From a checkpoint of a small transformer trained on Wikipedia.
Training: a variant of Muon for these matrices, 145M tokens, 8844 steps.
Each number is 128 + 24 x the weight over its row's rms, rounded and kept within 0 to 255. Layers, rows and columns count from 0. Numbers have three digits each. The size before them is the row's rms in percent of the matrix's.

# v: layer 3 attention value, 64x128, rms 0.114, rows 18-63, columns 0-63
# o: layer 3 attention output (transposed), 128x128, rms 0.303, rows 18-63,82-127, columns 0-63
# gate: layer 3 MLP gate, 256x128, rms 0.19, rows 0-20, columns 0-63
# up: layer 3 MLP up, 256x128, rms 0.196, rows 0-20, columns 0-63
# down: layer 3 MLP down (transposed), 256x128, rms 0.127, rows 0-19, columns 0-63
v18 101:129160128169105188133154148154144134172110140111143078160103132076116111141083102119135126172151123122116123128155150131116140192131173145141117087142137129121155124133116111126143146131123111
o18 104:123112111110090113181093107109116097101108133123140129100162114117098143120124078108129140139139104125092124112172108088087160089137087103089075138175135124135147119132100144132115139129105089
o82 096:158152163122127115090147116109141146120124141115128156132141110129111121139162151137111123110138114133143117101117123176169156098136116141137100092130153136097102115100181158124118149129183119
v19 095:134092152074080167075145155170141144161147142158154146137129115121148107157129167098095124141133135163171128121120155109142134144096125093169131128097125173133139113089142137110100159153151144
o19 107:095100114108128132124164093127142151157156157087105121168146127073093064075148125178132114114117115129139166139141117129101150126094128127112111165116161126161119142116109134131125110100136145
o83 081:141089117172121118157101116096104121115093112124103132097128144140129199195134144138125107111164081141120124125079093114119119150152120111179127124145132132147117115158131144129098110155109108
v20 102:174136174092151117168122117125160123109117129146121068143113128095139155131137189095078130123160137115101126112122129127144176139075145144118073160096172126110127103133081129130118132134164100
o20 107:086081145129151151155112127153108136090120131127135100116112151163109158152137085142107111092142128131129132154116135165145115095118127119131140135122102127136143153095123133122137139098169100
o84 088:128138135094114155156154121162146132132141128102127129166159115139108109140131134144123119124178118135138159177197109118072110156120123087120104139172093088109094119114102130075136102115118126
v21 107:126148114136159108174168185138099155122104105144125144130100152154134109161143146127100092124118115091138136123130112129125138117134128098105169148129096146095129135114148139168198156136117143
o21 105:129096143134086141199143129086124117152117146094122122139144139126144115115133136119117150126111147122137109149126165179127142133090140108152110168118104176138107136191103114121099130137106181
o85 092:110135098080204113141150120141168136155158094103150134123163124092100053137118162125132152100129148117138180134107110133155105127130140156099119149172088137107138115145101126136132162160141097
v22 098:116093149128147159126106108197067148123125161108102101073114127105103108119170129145107130107111116105129139117103127126113142109123112119160160079135150101150139124134142134130076139114107113
o22 100:098140126152103125135135141141131124132086093128117172078107104146189162080109190084130149139139111129124152129085151155099140110128129161118106104100125115124148126147161141162144126114128092
o86 095:120115126093158109119120162118172095095111109111159118079153118129111120115103124165111124161137103137114122124179130140155111130147104092124127140126107112103140149108131124093161143144141126
v23 094:090157145102129144084106081101142134185118120112106143160158139154080167100148151089116121127097109157120093096117159166141125120117145096100176116139123103118100143126112068106129102116127088
o23 099:150141140105133135090155136135105158143159166154127155102118156081122073096158129123109141145158099166177144156116127125127135105183100118140153131130156129130186092125119109130150101166132130
o87 090:117105131127122144146138183127154163103115115107153148176114137136093158133166128113181114149111121124159112136161102110118108183114158142110155105104129146161138135150118130136105171102135107
v24 099:133100144114123099126124139121100155118154128170133078146166157136126114125148148094131142122118087135121176112103144113092100160137111146141127107104126125173118080137118123119151175106129147
o24 106:115132116119117185160156102096103109171104176146138107139137140119056148162120136085098140157155155115170084120162122067126106120105141112086136110120098124128131141088131167129145106123121134
o88 089:095165089168127131097154150085131147144119107109174100087111153110139133086133078126085116134135106146132133152178120132140160118084120141132146132166159110110150137130136107149119172160130144
v25 101:120149095139140135127114110120134102135133132108113126129123136083109137127166162151169138188092129102133156135126115183118144092174150120116116065155112110120123097136117113104162214125119146
o25 111:174142110121123104044165112154132124141154107171122165112127161154143135158137116150076134144188135106085081143135121125123139122128132133129088113131112149130122101126121159125130164135104096
o89 090:104113129122099132171117129154120067170151156114102096133129082118081115145102115151146110096095128153146176112135117118124125115109121083138140159117134113106176113157141127098131113172106149
v26 099:125109124158124153122099126143082130166157085147128093116098141182140140150143116127145110095102094150127099149161162160143133158128101143118139148149120143169131122125103159134119134141142128
o26 102:150111140157080168145127087125147126122133092110157091145152128121092091135122114139131141121163138122120091149150141118088126117134146137146138096144132095151122118126124104164124106176105113
o90 091:118131107107124115154115147094148114138100145155129137113137132089123189156114116208115144116132104134144159137165127112169098146136090154119124117115125104109121141150125097117144168101082134
v27 101:147092095115107113130123089134118133135148072108102104113125159121136112076101092108098122125125118121120124113105170155155094113125112109083169149143169163119116146154143124082102154125151109
o27 109:061101123162166147116110133137139136132123153129068120145128118169147129131158161148112174135126079134158129116106141148120109182136145162112128118132111136133174118135099105140100125159080121
o91 099:165160141111112099124134129113138163110144136132142143124126123095085096130136102109153147127160135109108122147141109108125118110127131104129138133129121107134123139143132128155135100096127121
v28 095:138134160123133083136162132116144139128133114083166103102138108157141121127151163125134124132123139116114101105129126094160122122115116139147146097124137128148148178138131107129168116101124129
o28 097:146109153123104162150146113105107114139100149178123134113201158128129131165091128155119164136113142083077090161106135147131128152146161146175126161166177163108098121110110080163141101127121165
o92 100:105144088108125083129120112110139137121120130130161117128102107120108179124115076128145126132136108112139107114155117144095112158153114137123137128155065113114146132109167157092129149114130142
v29 099:135123089120136149159143100174104105097110150156162144100131150142106094144134100106156142137148164143162121073115129108136129144150128113120085116116148126143141115104159129093130137122135148
o29 110:153090144128136077115148161094124123122112117139103117135084124104100136133104143081180126142106114148142168153121098128139158127164134132101110151114125109164102190127130148122140143121161098
o93 081:132150138083114125129089107096139121125102122129159159069116168148129125115142153139125114088109110127098093129144159113121118160106124134102195131147112116086154143123143139138099134158093129
v30 099:128129143144073125136132108123172165105111117130121142138148153168137113156157151106090129122120123122173127135138159175099104130157099167174065095131131113119122111081135147167127110137123127
o30 107:108146131135125121133160126106167095140122103150126150115139105132146155126128134170153137163129129138156125116084080066160136139198128138078115151107108138092124142139109156136107134156102137
o94 095:105139123139141140153137123160111095127126113120149117135109149078148151112144127154159081124137164112096131151210151103099090130121149170129177120149173119147111130139191105081136134126163148
v31 097:084140145130129130140131085117145157129154103094137110124107110106122130124146131111137110124141102158192152131104137140074106128161168143118122163124068115145172113130115124136069128115128099
o31 103:184109160116118110134132124116166137147134108127131158156132134164112120100075127137123136135105120132152104105129083145156169090155105081141099132120127084111131117114125152143113175156121109
o95 096:184130102133142159157115141151120143130122119163142131124138178156092113153150106126147121095137143115119124127139137123100086120122090146129141108114145145120149142147114123154154117100104131
v32 103:132147125144067151157153111114151132094139146066159165138102116140134122100119119096135126120150103146098105156105137154149116112146110096117144166112105111151095160110161118091113163146151146
o32 113:121156107128126106133111143117134171144148156135122124141135114118114106174124146125134127112120111126142099114075125139122167113160146146128120090120129132102140131131073127186130133131139142
o96 092:143070134133099119124138118093155086166124119104139165199151108110134112126112105127112120100115136143117136130113123089087071145128115148149106165154150098139100131133160132058146117088110117
v33 102:152106118125129161119093159145131086132169101136124136154161133176135114140135120145074118141152101104134104091135165103118074125129140106117131103072096086106142127099129088077114119150127115
o33 107:098112094116157145128142082138156143141093150074169132145110086072127094093113112138127108066105117111144116162145144126125120125123123094096150122141159180119170095136087136128112124110155133
o97 091:132148063165091121125100139123110106102124110101096149138119114109159092134131121149140134109134120132100111124167108124119112125163127148107136152215123120163124124198179109086154165128137123
v34 104:161146144089113127112118109155115167104128148128134114134104137125104117156123116111136073120135177131111124170144168139119164136136181141123116095077077116111104082191128149105146130128135170
o34 105:118110098163123123124103126121157128099045130140114142095169145087117116095178116152142090099136095123138145144126113093114147137145086122110171093155123144067131113131124115128137155119161093
o98 095:129135122107132100173140135142155092168122165114130081145132129130125095111081176098097160115104170136118138073128118145105165146101072128145086174121157096105117161134146170117118110144112124
v35 100:123168112146106112133106161106119147116125153170183137120155126143151192119073136098126102132130127118152129161162124130129110109126096084125139183127143190119099105145127154117115131112094080
o35 101:095138135161105149158117140137116158135151139143115131153133105115114115127222146147120146135113150167123131079129136103140104148118128147141101145166121142121085144118090132159130099134110151
o99 103:154095107088129180090118134108130135138123096114140118135174166090164093142084115137164196108133140105137126124104151133108140095135108126162147100171171128155177110126135113149167095122110132
v36 097:122098089143127162108138137150122137128140111124135140131157180120107159151127114133147169098166156150160096130107151124123172093145133140127123131109129119126167110127150128131176159081124116
o36 098:120119098094128073111084119114116122139136106119108125141094096136141117130145161121141082150137124130137101120140137087104150143103131106159103146128127147119132144075172122129075123093125135
o100 097:108141160091134171111154108126124099108138185129122132134118136142111133119103194143161114111096110119191170148141128128131110102115153152098096130135107127129137140171132135141130162129096101
v37 100:117119145139134136183123133167116145103138121142141103153121148137133109108109186151130115186090077104121104154114155120168145163088182108120156097121110121129137128107155106166105098120111165
o37 107:107130145127123175156096135088124136138144177160130115119101134138090159140132176114139162102180126149124185130179141125138115096106158189129130155119150124107111115183124122135137102112156104
o101 091:131140128139123082090148139158093122120143113111121087170150129107101104142098071148119077149085177111137112124127134138142161133147138128136109133111119137186136145114176106157113140131076117
v38 106:125160117119084121100093126106068115165163176118136121112107102095165074170100145108139105117149116127118091175130121101169130124145169125122156171125118110143168128129156114165165149111130123
o38 113:164103096077099135179126166107126122091123131111157098140126145114145151134140152133144162174113097149116129101135130167103155086120120125154156137144165126163138118127096117167084137118123115
o102 093:133138141079128119126144121144109118112154139159133103090145115100164167142148176138136135116169151149129131121120156142097106132107092167120072161158126082110130134140097158142146130138160119
v39 098:131188153132145143113118094134135141125134141134137121081143127116122112160073125105148141130079121151144145168109109120111127146085136115106124107124122127143148150137106131097083134170083110
o39 102:101103142144109162135131116129170121110131050109116123128105158106132150146128107141128138196182096155152161126108092106075128128114164132112139133085101124120115144125152125114202137082145129
o103 094:138152124115148133131129151151107127101099173178167107111136146124142120113118125122148116091101147114135099110129099132135106111137141069162116104146114145091158110145107133146133093145118132
v40 105:177157119147089100137151113153125138174154140100102145132156125137146154206138081144151136150126101138084131121094142150125138182121112140143143142090119123105148125142148102136087116165126134
o40 109:150150114106121118157121155149163123094115117143176171169136119127135110116136127130124175153165156105155199177163119167148119114111160115130150135097108100121136120119144150140134122127175149
o104 098:138148145108141164128083149132182124119089142139135073133164137108107123152125113122143098133137121158155138122162120086126131102164127156098142144153165163130121147106152107123114128160119121
v41 098:131153114117130075137094157184160126153131117117134124127135117156134141092112103119108110134126102149104167135150081185168114113119148127145109129164092130106139130125101153132140118157131160
o41 106:115088130132163169111142071135141097120109119123163186124147126120128160113088120123113119085142158107112072121113144150143185133131119122097160117133116085142121127114116139138151132103111128
o105 096:161135133131121124122087151082101157148154131186142114173115149111143134134158131132110119168111117151141148123147125097099147171152127125138162101107131153113127099119089164127119142127113096
v42 101:089055132153111130121151116109141086126146070134154158119160125100122117125127116115142108157128138097129112180118127062115144135140136157106129114169177146121099091115113166146158145155105127
o42 100:159112153096139121141121127157164133119134117142172125121147162110100142156132124158119126118171131181136134104128141190134110148097098117145085150087178128122146141120090134141156102136150098
o106 104:112098155173144141131141145106093145118153100121057145131139124126111101118101154134125149153096134154108133120088146102096129052107158123133124129092121126137116110105143124111152124127140114
v43 102:098102126143087126097149132163112128136159154101113152112098108116117112127142134089143198128142114107098128126118080132143118150096152123096149098085119115097118107095114122113107112143124126
o43 108:108138174163149111141108156115139152105118102082146122182126130127119127130132129115133146121195111089133105154088131119101115113156158110167105134128089150170123115137135132139082110182138099
o107 096:164103137123124138156156140127139119127132139166123140095077103166098132093101112115127087129103093191100083112155128132166126105118131117131100126163139138136116134126091188169126115055132117
v44 106:163098189103121130086139142139072119092134131146136142138143106161118138145103085143118147087125143127148127098118131153116139167146117159130137151121093135128185103086123115101165122088109123
o44 113:132135139113121136168112100136117096139094092097141119130100131166120116112158155149121143119093130134144147125080178110133074119115134121129109138085173096113113179105131122151141133090146160
o108 096:137117109186109152095104137142117141115156164143071173136164109136110141130108104119156119145136124131078126133139098127137111121126135127114149103135143129147168107139136101072115127132131130
v45 098:148153138142093121144114117150167109176135150091172130127150144137097092120141151146095142108097169101121101126137175113080165109140098098104120142156094120147115064137116088138148132119140176
o45 106:115096119125120116148129113115109156144123118118113124131168166140194089135100136141120124150133114169110170113138087101150167159135094090129159095122160126135124118087116160134154129106162134
o109 090:176145126132105089081103108140110086132154143118129124125096121100088099144129110132152153124131157135158184126113105150134119113110146146141112157173136109124136122159159114113099131116129143
v46 100:106123088116157112150141169141144129126098158096120130096171108112143145130127104113099068145131165084143122135132141159140117102118127154114125130088126162182130140098143119122125144125158173
o46 110:121095172134159119162083115117116123160113145129096111122095102166135132129127135119129185083106133168110141107152151100113165173161107166154163118163117147110137179134116150110139128143145132
o110 094:118160145161084117134145159088095128112157142102135056123126078138132114140178128149143102162099114136121140102116128124141154085126150136139085138155169101117145124137152099137091148142086102
v47 097:107181129114138149089101097127144116116120101102108137117096108149163126102135107194096138120139133132111163103084177128132132129072140127094134175051131106109121133094138119144143109089117143
o47 109:147094143186103110163165157185171138142130145154164114153107099100119152104115128122127115113137123082133136144079132164135138100153121119154177149122118147098129109126146152120113102142113102
o111 095:115148131127152143120120110123092121117117127136125146160119099145127165136149151123160167103119133139133153110116102128146133158092103084126122130175096123146132076151182154114092154138120103
v48 101:116170180127133104128150138152172103121157078118151085153121125163125108131076126133157109144108121104121101147119098125145115123133137123153141176124119154128113079094132125125137152115139135
o48 115:130133113136084155143106089158141077162143122147095114150139159128084118146163157161153130109160122125102104112105093123158093162144148093143118107165120096107118109138102130160153105112105089
o112 090:127158132126157167131099171129128158099128132133117114084110136113137093123128106139140128102139152102100123165156140111112099100143130154137175148109126112155140094147126134122129157121172142
v49 092:150161107122127131089159135120125128124153080140087117142098136118124090180157128131141121111140149135129141139091137134109144160144091116122073150142151165113096142124110085107133120150137141
o49 099:137125103127129098136126156139145141146123099092147127151112154123129105137110105139103122114141179124134077131078073121150125138134123135141117148160085149109148139125123108153136139085182118
o113 089:108158173131121141115145100131101140130092118158125151087151163104086125106114117106129165152115130158114095139162129123124140151117132122131102106134125121130107111133137156113151151121105141
v50 099:104113123139077089145133112117204121114161134174111115115139126145146108134099125141107138165118116127133108147094113161093133126113110131111150155115162071127151140153138140110120141107119124
o50 103:166118139112159147104175158133131152127114162152152148154123130121142135156122201106108115135126107124164132130098149123137095131090175132103135099129092136097135090098091138128121143184127110
o114 093:125126095151152134126095152126117131108112141144116090109153144146127088073165108099133134141149102129163144106114125105098111102148112116111101183129093145158129092140208096116112113160132123
v51 105:122101124114083097113109087173097121141148120135085161086128114144122159144154139122168128152147191100139135100140099154139128153113102121132146154155111123116134181136174095164092123107112116
o51 120:133134135179106156112113146134142094141156113144119145152147090146153157148109119160109121138118150114119125131097174126107117106126134130144128151153159188161132116145134091132121150129154129
o115 089:141110113149122096104141152154142137081143129124170144083093154087108122156134140098074118134171149177123122160154116121124125133119160121179129128086172074111128149090110148122086134127124145
v52 098:174137135132143156088099128113156177097088128114144085107132141136096116137137151146171128130167112096100117123090138144144123132137096130163092145139089155107075150138134109153116107141160124
o52 112:132153066137111109130145147128153130128097097131126149118139110085153091150153159132089111118143143104153160098097096124101137160117117165090135134115126125147140166122129154135118132122116136
o116 088:148131144124124150100165115112156131140182112128146110104135106122143174106162105142133099182085093117102125176096153130112125098093128088143117116112078102142121086086145109115122128121147133
v53 104:136152132150139112106138126112064186130115142070137151153136162111120096108137093105158098135113168119168062105084144124117096127115171185129124117108185152132124107155106095138145132162172099
o53 101:156166101091139118137126107137166115152137127141107085140120093118132158118133103083103166138146113186150126138143088073106133147145118111153140117100136164187111140120100113121181112131140129
o117 104:144115128097132145111145141127168128108104146143147148083126143141126139105129145080178123129140125111144078148146129102127095090122120129114129104119113094077156154123134169106130114130105108
v54 099:141124157105151112125147149152123131149131122088159108153125095186179101155131142128145117098162119084133137081117135150107123117106178156098186126125130107120105123171133129111123127139151138
o54 100:129133147174116132165139095103140097137129145159169130142149074106106116124108160119155103162117145135147160149150146134149138123144138138119165142135137148148118105109114136185127139129140106
o118 096:122134091115128066120110153181091135158104108110129137107071123127168161128150102155112095134097132139152112137114121129133112121119129111119123063119099090123122158131148157130129080117102122
v55 100:119184142058138109107099122146117113141114126093142119108160123114165109135140106168138143102147106093152153147128130137154122131158121114142144142153134113121097107141132155139151143134076055
o55 112:145106102108114140103121124153110124190117128118112122127157151122140161096126162110145128143149149134094121106083159090102169145092119137108151091116098129119131153125139112119143119109141100
o119 083:160125116105144120114095128118102144143104138157156142143132115086107129163132123119147114127069116151157108155112133159165109129140102153052111111161137099176173120116107067114109152116156097
v56 101:138115067164149099121163110114152133159167138100142074130086163169123147101135118102124136116112110094123101135114129112124134133125137091093124108138145116118122147132141166140168142137133116
o56 116:126148148085096155103176138162141129115144142107108140129111090092114107132077125140124146094160118106123190152143158126099133138131116121124090128139114096141166166109166178097135059153099097
o120 084:180107152146113141178085099108125120100162138172142141130099120160141120159103104139161135164127098139152119106122146133100101108123123103132121137101108121168150131123074058155110136112140120
v57 095:155137116142124088135114127121107114149118119105121103110149176132109150136146136134135147149140078120124115108135132148094155127087115157115131159110147116125102159099148113118144170114081134
o57 100:133133101113104085103140135143130094124166113167154117123085060094110150119124127159131118155142138112120077082108126135132128114132100167132123123157141150150097130129150168135126113126140140
o121 082:108108130150137142168163081097149145148132162122122097139171186153123134100094155125142120139143135120166154141167165078145106103134166130124162092124120150142121094141119072163108157140132131
v58 099:111085098142129114155113153141129139119102129145120132101098136112164132107137141126075131122192184148102121144077146100155121148148127089107119083138112169144139080111154123119124114118112151
o58 099:109120125150157088146099091102130125113094138142131122114104101139128111131150149108111130097125117116095092113160096129121137131108182152116121172059120101117119137113147092126115090141134091
o122 095:163116139112132159119143155149146118131127076132111125141138146097153145150101147130109146108145149152176159093111150136078114114145089135161128131172110151117128137137128123087136162164147109
v59 104:150115089155091123082093134151112147137149144119115102136149056132134160131127105138131152100125096107145163098159123109184132129135088082094102143147161167158180118157112133106168103146113125
o59 121:094157126096166155126125184128152067123101141118120119120165162128170128111122112173117169116120145112058143151132162134102141111110145104096140132144121156136106114078119148180070137171135160
o123 090:141095128132128160165148118127086142091104150140081167116124140110142121150116161136165134148130090095160104113113109126133137156132171102117146116089079109127121111121119118141143141107141140
v60 091:116107125122142126089160124124105079109107140076121122145109143090204147107139127094134113099142115154151114134118143150132148153117111118172156175169104142162131102122097140117126168142128148
o60 096:142132088161105127113137116181148136127142117152089177122127127107117130108136132140117141121092124107122119135185133173136124126165111139142141143119116107141139154132108148129143177141117132
o124 091:118151121116148106156086148083123123135110127090114101106111161135146093108127098142171137140136136142137117122119118105097135110066172102082075125107095154170141137121136107108145139093168120
v61 094:125084107144129144130128105106114081171129103147111134137155112103119084173129147127081138098088126126060144157130101180135093153107165105137079147134146156129117111123140125110106151136161086
o61 097:128100141099113174108085140152142118122155143153141092177121142096091085102139171138147075087108116097131115121100115110146114103104126139136111135090140123118108131116131178163129124187114155
o125 090:150124118146114116118170152138176123181132132082151136108136123134113137106139117134128109094187135145135184128133122095116137126129092135123147114098125124143161155149104125141119142122113092
v62 093:092155098133144151130152161112120113137118111128101129064169145095111117112147151137143120123169109127087113132135138126155109100134097169132140127142138083166106127120121182113141140140128095
o62 106:097098128093126119185165120177139111140143139155160132107127144133165117139118099101166126091162196143116080127106132119119151137099137130109124096103145132121114137164173132140139172075149129
o126 085:124108151182107145087132172137131169128115100124125172128127161141128117144173147140100131126113074121129111161195190166138159088184124110139101113121106148140102124152100143154125118142107117
v63 104:161160138126151087115110168145145108103090142110094157139095166158186142068159150128120093141128104123182129167122149092088150149121139120089114102119136141158141132104159159123104138139117129
o63 109:121124139158129138131176109129112104125138165110154138135124113111106163126143130157144125115141172155140116140175100131116142107132164161100133113108139090170108126156179095114104113113139161
o127 094:187069136169136139124132117165097132120128138135150098137144153129113069127131107088136109170140127116102117112093154150146109104096101124151152195123125109094144123134140173143150135141166072
gate0 096:108151115166124074106123120150130106103147107098125095114135129097140144097130120100102140106086125154121121164140148148148131099177187110114124138122112118120117145195164105140156061142121170
up0 095:113136144120103129135126089122116167115128134129079110157136141143123127115151128144160091152103170157111109151130151092148097145115134104092146122135114144147081098134112151150150132125096114
down0 095:149112148144135124124150136108118132142125123118176113107165091144134155135114117146151173129130094131156164126116119130127162126110081133131121125147149122111186114182114134108072147121132085
gate1 099:137108118148132136124121150152121129185135117128114114127111119144120122120119136136066133147157173177133143090122144171177125128120176079122113133132109141096082160147125111116130111107157120
up1 099:120148152159205133150116150128117157128138158142161120140135151083147125124133176120134116179145162103140160101135128144130150140150150112183128132077114120144110116124138116159124118150131062
down1 105:125124131147078137111107142094108128126144134157114147131099159165128137107164130138089103155119167112150127156117114066108117089135115093121131120151113157161117120128086177085121129097103102
gate2 103:146134100140088136148144147147152161145133114126137172113104102140140133096129101194141114097146122090114123183108099096134111125171161118124105142119079126162119099143116102117121118121115106
up2 102:139128163124148156120101118154165112132118129146070129151131121153140136135127151086162115130102063155117116163139086154156131144142136135122166156119107171138154170138129118103122172141121149
down2 100:151116104105116102099130103138088139150176162145143127134135159082132167114105155142178111154103095068124147116137092121140158135139129151129095094133111141137158137153134137118107123086167151
gate3 094:110127098155115136198154124141115149120140135138117130119135173136105169147102170193105095162135128092175124129163121114105139086152141129090094125113154122125123135136104147175115145136102121
up3 099:147130128162144139105124138143167136152073154110126177124134080101135134120103097101115118150159099171092081142142109133136144107110109128101131079156118142087106109098126162125115124106145166
down3 100:126130143145142154135152143139116112168129111107155141121186116142093150112106076118173127148127129119120143144141113124133117164125150130164125126143126188151139125080100173108146130157142091
gate4 095:093130119152105150115102153129155126131167070145093145120116090137147141178107181146134164116139127093133101100172132119141129134141127110149093072120128135120114121143123131128193116173106136
up4 101:097096101134137117133113097083116098124161094121162103157138105118138091170117091198094130109121089123149132139114142119118081142148141147100126077093105117127150132109149068137156095127119161
down4 098:176107132136119141126155150179160157114143087128156148122112112182163101119103127158091100143124123128103152118166159099129111113073124128142123113158086123151135113195127104132143118090165110
gate5 100:150119150125102137134134154128123139151159084109147130136132157158087150144117096171122116140113146137104196113102170122129112173129117098139129105132137120154119141130157149139146136128142149
up5 109:129069175143156139152141082118173123144110133132080136111125110137176169112114138087135103120118120128123143100129114141098123127134136089131150137109132169137122128165116138129146147119145146
down5 101:142123148153170171119105090147137123113135114133137142146158151136134151163110128125132147105121116115129124154120101143094133121088166135115146145086141081134141103152134140132163118134153081
gate6 104:113102136137119133135103110113115108087091130133140130138164138126132145092098153123179095180165101142137151157115118143102137088118148119133115169145148132112132165126125150149162118078099091
up6 101:141121187118103119149112115117119114134115094106103181112139147161125115127120156115092104151118125096100155150089113145121146109088110070138112106180105118128083113107137143115185127140110128
down6 099:126161122113081139098142108078145170164130129147123157126122154128140101120107134120141100150089150163132105175158125122160130138141120114142072154141161128122140154105118136141150134154079097
gate7 098:133094148130108129110147143173103096163131140096153160120135158123135153149128118109067125107146115105134103112120093121181116109146147110140141153128108156128132134085103119138099160125138104
up7 103:107191139116106148150123113122108137137148100173155104073138090149174119131123126099107143156124116131136123143113187128146184128127156171133083119176109118114118113122129130096158136103132143
down7 099:148106134114158135122159189133138135144111163137143109136123159177130144135133102080127139114138159117105133129105090148136134132147105144124109150109146163104164121091121098148118094093172150
gate8 101:098135137177121152094135133113103102143136116137174112159159137124139097133114079151118143096141131159133137128125124130130100145123151110174159101123112122122133124152126167083085172115092086
up8 113:122170172106147121128088127095149165097126107152146122126135173109099130111121102113141102124102155099150139122155179126151103160105153092136181105121123097114142107100115070110123163140131146
down8 105:145162119151108145084111091093113135144144146125125164086091169111101101163092114138159125104117142136144174150141118103145131154141132115155121162137127141127134151094142100117140124132128163
gate9 097:109134172099150135122158173124138157122136117162111136128192147110150087155119114149106137131176126141153125135152110126105125133102089107138120136116133128070114142108117118125126149173120111
up9 101:118120171113130103122154119103094117155164139087146130093146081124145123072144124127114124082095121176121119118098155158132091154075086126103122096141160131151121127156092131140123122096132152
down9 100:160163161101138090134105114138097078104150165115125133123130145140128142097146113144127117133135120150136112144051135114125119131083096133105162090117158143100124126163091132155144120124175146
gate10 106:072130115135120110095155143107115128132076139127118117126152114092158129120184111144157165113143113107119137152126154143083137163114142112077152147113108165137131174133122127139105117134073122
up10 092:108107172106122133142112118126185129148125122110100146160120132124114098108114121137091131138129152139120142124112164140172103126150143131158104116129162104187119087141122105125162125123147092
down10 096:154142181123124133135144125168114119108121103078125149130101132098117117089111097120127118126158145110130093141164107168135124164163148114141147137135123125184079137106123075106144134135117105
gate11 091:099113147113130072142130171109109069124147146143121096088141101088097124130138091105114144127134126129129067122112147146140147147108110149104110159162137135107120130106137092121069108117113113
up11 099:134136143074109163110137092125185159132107121151081117137143171157138120140127125086108126105143110142114160150162129151105159157106155118102161132107096154144178114153145142098133115173096166
down11 097:170131144100124139115118092152147171152137170199139128148131115116087136122138090130151098128140159094146135106108125096092146136110124172100148106127125147118120095141112118100165097107103108
gate12 096:113119150188124145130095091116085142119124111158110134114119120137103117157126109147135147120090159105163155091123131126130135130116133121143137116146118099123089137099162142108147165124126124
up12 096:070152123111130110146099157094086148179118092119149164087119146159190074144072143102126111147130118129102109141108168141109135170172117132130118121151158078135138138144136104131117116150149163
down12 098:136136127136137076160134125136104141086102103135076111070076137118146173138150158170124154074131138095109123128096142131176119121159097114179142103131147119155124134159131120133122110136117143
gate13 093:197133142118109140130117106115100113132151130117147129125065105115137153105128144129099108151114114122125150147121128147119137132113139146062138144110115108106101164082109131110101103130139095
up13 101:117117159157145149112116117123124143114131141134165128162128085129139112120103130085171144151150087129140138140142138094115168093125131083127143116148135138162147098166151136104134144137137147
down13 107:106145113169093148109105147119115155095139127168161100161130077130104124144117138113142196144156129118106132145122133131122115121116106155108141099097119113137120123162144106080131141117139107
gate14 102:132123102094113116154143135124126184157140120142171162082106129160156110108139103138136139081149115122158122126119103119146091129115100125183157131144161130101133139133144113148149143160128084
up14 108:113149114094158160157112119195132149110148157159128071094111137114148103088142122131167140092123125130146121110146127146135099138037102089130136142135128106090158097168116129111148129122130101
down14 106:121148136150117123167203140158104161115109138159121113145099158117133132085159104094139078128142144106148086106169126117125155177067120102109109108146112105142106133115119119131116096129127120
gate15 098:098121185096093126132171111155138131135129125152139146097161095132119155160122123073135131117133159129141155143146084128162103134170145122165155181113107143089150151154121114098151156154127122
up15 109:104135121102139176161118109102146113136105156139116114061152096150151150089129112137180117087077094123111140144132127123083123140096152115150138123093090145113129116109134117097173145124113156
down15 106:127149131128125107135140088137156140100100108166117132153153111120132128171161107108163128123120144110117119135147167134115106104130136149113134123143127122094096156164158142123151137159151176
gate16 093:115129096118123123121105115147118132121114117113109147144117144121107154125146134143149139113140119102115122146107150170155109116114145115140146126119180140106190179109105119135118136148134147
up16 099:143084156160122115137117144152127107140127090128139122150149149086095133121127129078099161131111131090095130068139124159159128098163117103151161135089161105107151135093127105106122109108168119
down16 101:136120148116142125163129153140158117190119150117151125107125141151107107160125108141109095137101143140177167151081088077145130112090126144107111118153077148105107152118192125131143134119159167
gate17 096:144151152090123137148133110106103149146157124107113129043114144109100102148090145131139150114146137099105148163179116155093180120131089102118159144166078142130124137143138121082157137110156110
up17 100:103118131119121106119089152068103131106109118114116097105156126104072130134074099169101123131134154099127104138174164101122099140141148128122152124125122128141116157135119152116159098143102105
down17 107:088105100114086157080132119143133125132108136187164118104128131067110152138127111122141156112115173125154065112147107128091137098116094175099174169129115119155098143124131168140130097108100110
gate18 108:124131158131131147129178112132136158152125124124140147112115109109133166125137137093167090135138088145172142124101128111122145145102142126147111144148117179128101135175150118119145115166134166
up18 106:141129154153117158121159100070131109141138125172139111110133143131084160086117099095151094157129123148101129123136153109089116083096132092156114140127158154097122140132109153141166135092101141
down18 110:149090169120113165100116107115129124139131165110097103084137134120151136151140139161168111155097132127160146093153111167150149091101110130132157108116135117074068130129136139164164137115108093
gate19 102:098145125144133116118143118150108129161107123135097149116136110154126175145158110121124157146111131097138140119130130124100144131153151113094127134127082152074091092094129147115140145148157088
up19 098:141166094133107102153121136142109139123093128124102115123128125155123164116139174104114168100138127100129102139123123122115115090131171091094139132147127152137114127103133150164095111084150103
down19 097:159154134120134123109125140144113118098138143137120138138141174123156138124097134138138091097123138140131120127103149141120104115086127168170120102133143085126145197171128147132101099103142160
gate20 097:133101116134145138149135125126131168113119136113147145133138160127144130128093137174103139077120146132121134124103120154156177113139118166140120110125134119154110129103148118143133157178131096
up20 091:088138131141128136093136127120171131121105118134104132152144148144073103143146139121175105146092099110111113149076119175139129125121129104104120143096141120179157149100127120147108153183147139